{"hidden_size": 512, "parallel_block": false, "extras": ["capped logits"], "init": "normal", "init_std_o": 0.00489, "init_std_up": 0.0277, "lr_mult_o": 2.0, "max_grad_norm": 1.0, "warmup_steps": 200, "decay_fraction": 0.716, "final_lr_fraction": 0.0, "train_tokens": 609600000, "max_steps": 3987, "dataset": "wikipedia_en"}
Each number is 128 + 24 x the weight over its row's rms, rounded and kept within 0 to 255. Layers, rows and columns count from 0. The size above them is the row's rms in percent of the matrix's.

# layer 8 MLP down (transposed), 2048x512, rms 0.113, rows 740-750, columns 128-191
size [ 95 104  98  94 104  92 115  96 106 102  97]
[[141 157 101 159  93  96 124  91 143 143  91 139 158 125 118 123 109 116 100 130 168 143 133 120 123 171 104 146 114 104 142  87 128 112 128 112 135 128 143 114 156 138 148  83 111 147 131 134 147 151 144 126 127 125 136  87 143 108 115 124 100 114 107 114]
 [108 128  80 127 114 119 127  74 153  98 175 125 111 155 130 127 117 130 102 132 124 153 130 126 161 173 143 122 120  99 114 110  90 122 137 110 142 125 146 132 112  88 125 157 154 139 136 129 119 136 142  79 155 112 132 136 105 118 126 120 136 128 159 133]
 [153  90 103 138 150 131 133  99 121 107  98 158 108 158  96 117 154 157 135 123 174 162 103 144 117 100 147 112 100 146 149 114 134 123 153 117 100 131 126 150 145 169 149 126 167 179 129 145 136 122 136 162 130 137 133 147 104 123 145 152  98 151 160 109]
 [143 140  84 142 164 127 102 146 129 139 110 123 107 127 133 122 127 103 156 125 108  76 141 162 151 138 126 133 129 113 130 124 111 125 123 159 112 121 114 160 181 136 126 156 112 114 128 158 175 111  93 136 173 119 169 134 120 125 142 129 195  93 127 106]
 [ 60  87 121 101 110 139 136 106 156  97 135 132 116 112 100 119 155 138  96 114 126 126 109 114 180  99 174 149 146  92 163 159 118 137 136 123 143 113 108 148 138 138 146 124 157 133 169 150 140 128 134  93 131 136 105 224 135 106 165 124 124 113 126 135]
 [147 139 160  69 138 126 124 146 130 121 103 143 119 140 145  84 136 124 145 104 124 122 130 134 148 113 112 179  95 162 135 120 121 136  99 137 116 155 141 117 134 100 140 143 155 156 106 139  99 113 148 103 101 115 148 141 127 133 102  86 108 126 140 117]
 [156 110 104 113 113 149 128 118 118 136 140 178 123 158 128 140  99 155 143 138 126 113 120 170 108 140 120 120 156 133 137 138  94 102 119 117 147 149 117 151 120 128 149 148 153 125 134 136  96 146 115 114  96 139 125 127 130 122 140 110 125  94 120 137]
 [113 110 118 110 128 169 171 109 113 153 121 125 117 100 112 167 114 118 114 114  83 142 145 142 103 139 179  99 133 124 161 138 137 130 152 131 110 165 156 157 137 131 140 113 117 109  85 105 138 119 137 129 101 132 113 126 148  88 152 152 143 113 122 136]
 [119 119 126 145 128 103 137  81 121 125 158 114 146  97 163 105  95 131 167 125 145 108 148 122  83 102 154  77 154 159 128  92 123 134 111 143 142 149  85 140 164  98  98 168 118  96 119 144 122 103 113 139 107 150 122 115  99 132 142 129 134 131  95 150]
 [127 164 103 140 118 132 125 146 171 153 117 181 169  99 117 153 119 119  92  91 126 155 117 126 139 114 138 151 149 115  96 150 135 129 133 163 156 134 100 133  92  86 125 158 152  96  90 120  99 133 119 152 129 197  93 132 144 113 123 114 118 149 140 137]
 [162 139 140 108 113 122 115 161  97 115 120 118 128 107 174 121 164 114 141 132 115 115 101 126 185 150 134 134 124 117 135 138 151 160 120 144 112  96 140 134  96 104 106 119 112 138 120 119  63 171 107 110 151 158 144 153  97 137 140 139 155 109 146 117]]
# layer 8 MLP up, 2048x512, rms 0.0777, rows 741-750, columns 128-191
size [105 101 104 106  98 108  97 107 104 103]
[[107 102  99 137 168  93 149 113 137 119 139 113 154 142 124 123 116 133 132 147 136 124 140 142 131 147 105 125 130 135 111 124 139 127 110 139  99 125 138 129 167 153 144 126  98 157 139 126 137 108 125  92  88 134  84 128 129 108 170 112 153  65  75 196]
 [126 108 138  97  83 124 134 158 169 118 124 170 166  66 138 147 100 119 121 132 118 191  89 150 108 161 131  73 125 152 119 153 142  81 124 138  93 161 141 117  92 107 116 163 114 108 128 138 116 139 107 111 175 155 127 129 123 127 123 136 128  96 147 141]
 [127 114 106 115 103 172 122 129 160 139 147 155 110 132 116 138 122 120 164 127 138 128 135 116 130 143 111 122 119 118 131  97 103 123  93 152 149 103 146 125 120 137  87  76 135 107  80 169 148 177 153 105 125 139 149 123 102  84 133 109 151 124  69 129]
 [112 128  96 155 115 124 156 157 114  76 143 129 132 138 145 163 125 156 134 103 140 143 147 134 127 104 143 109 125 136 171 127 166 102  98 114 148 139 168 164 160 126  89 115 128 138 107 143 131 135 113 151 130 121  98 131 129 137 119 113 105  98 134 130]
 [132 110  95 149 157 152 150 115 127 118 114 111 106 102 131  73 159 143  96 131 126 112 126 128 168 123 142 154 128 133 134 129 102 131  92 126 104 109 104 130 129 124 118 127  87 126 119  91 125 143 127 157 128 104 103 133 134 117 154 125 143  99 136 143]
 [128 119 142 147 143 130 109 134 172 200 154  85 143 139  91 103 101 149 127 124 121 138 150  65 159 138 118 141 119 148 126 141 146 100 103 118 132 150 155  95 108 147 102 127 101 147 116 130  95 119 107 122 156 143 137 187 133 127 117 129 100 114 144 111]
 [ 82 139 137 137 118 129 113 122 108 135 131 164 102 124 138  94  97  92 130 152 156  76 121 136 155 177  94 161 115 100 162 119 107 137 103 110 172 151 148 155 138 111 141 148 144 147 122 142 139 166 148 126 113 129 121  90 115 163  90 147 133 141 138 151]
 [119 158 129 156 126 120 180 145 144 133 152 131 141 118  93 146 105 139 105 158 130 116 157  80 124 126 146 124 124 160 137 151 104 123 128 157 122 131 119  71 108  98 124 127 109 104 145 154  71 112  95 107 149  99 139 158 140 131 171 159 157 127 162 116]
 [102 132 168  99 105 167 156 102 141 115 141 127 133  95 144 149  78 142 125 122 115  74 150 147 129 123  98 208 164 157 105 130 100 139 137  97 158 127  83 157 138 103 115 142  96 124 110 114  95 165 119 131  97 123 103 100 118 123 149 156 145 128 152 113]
 [ 81 129 107 111 146 128 111  72 124 118 155 101 122 145 160 121 119 189 101 115 141 153 112 128 137 132 129 154 153 127 131 127 165 125 190 109 125 125 114 137 177  95 125 139 112 130 123 133 104 114 132 152 132 151 133 131 117 114 137 157  99 104 134 161]]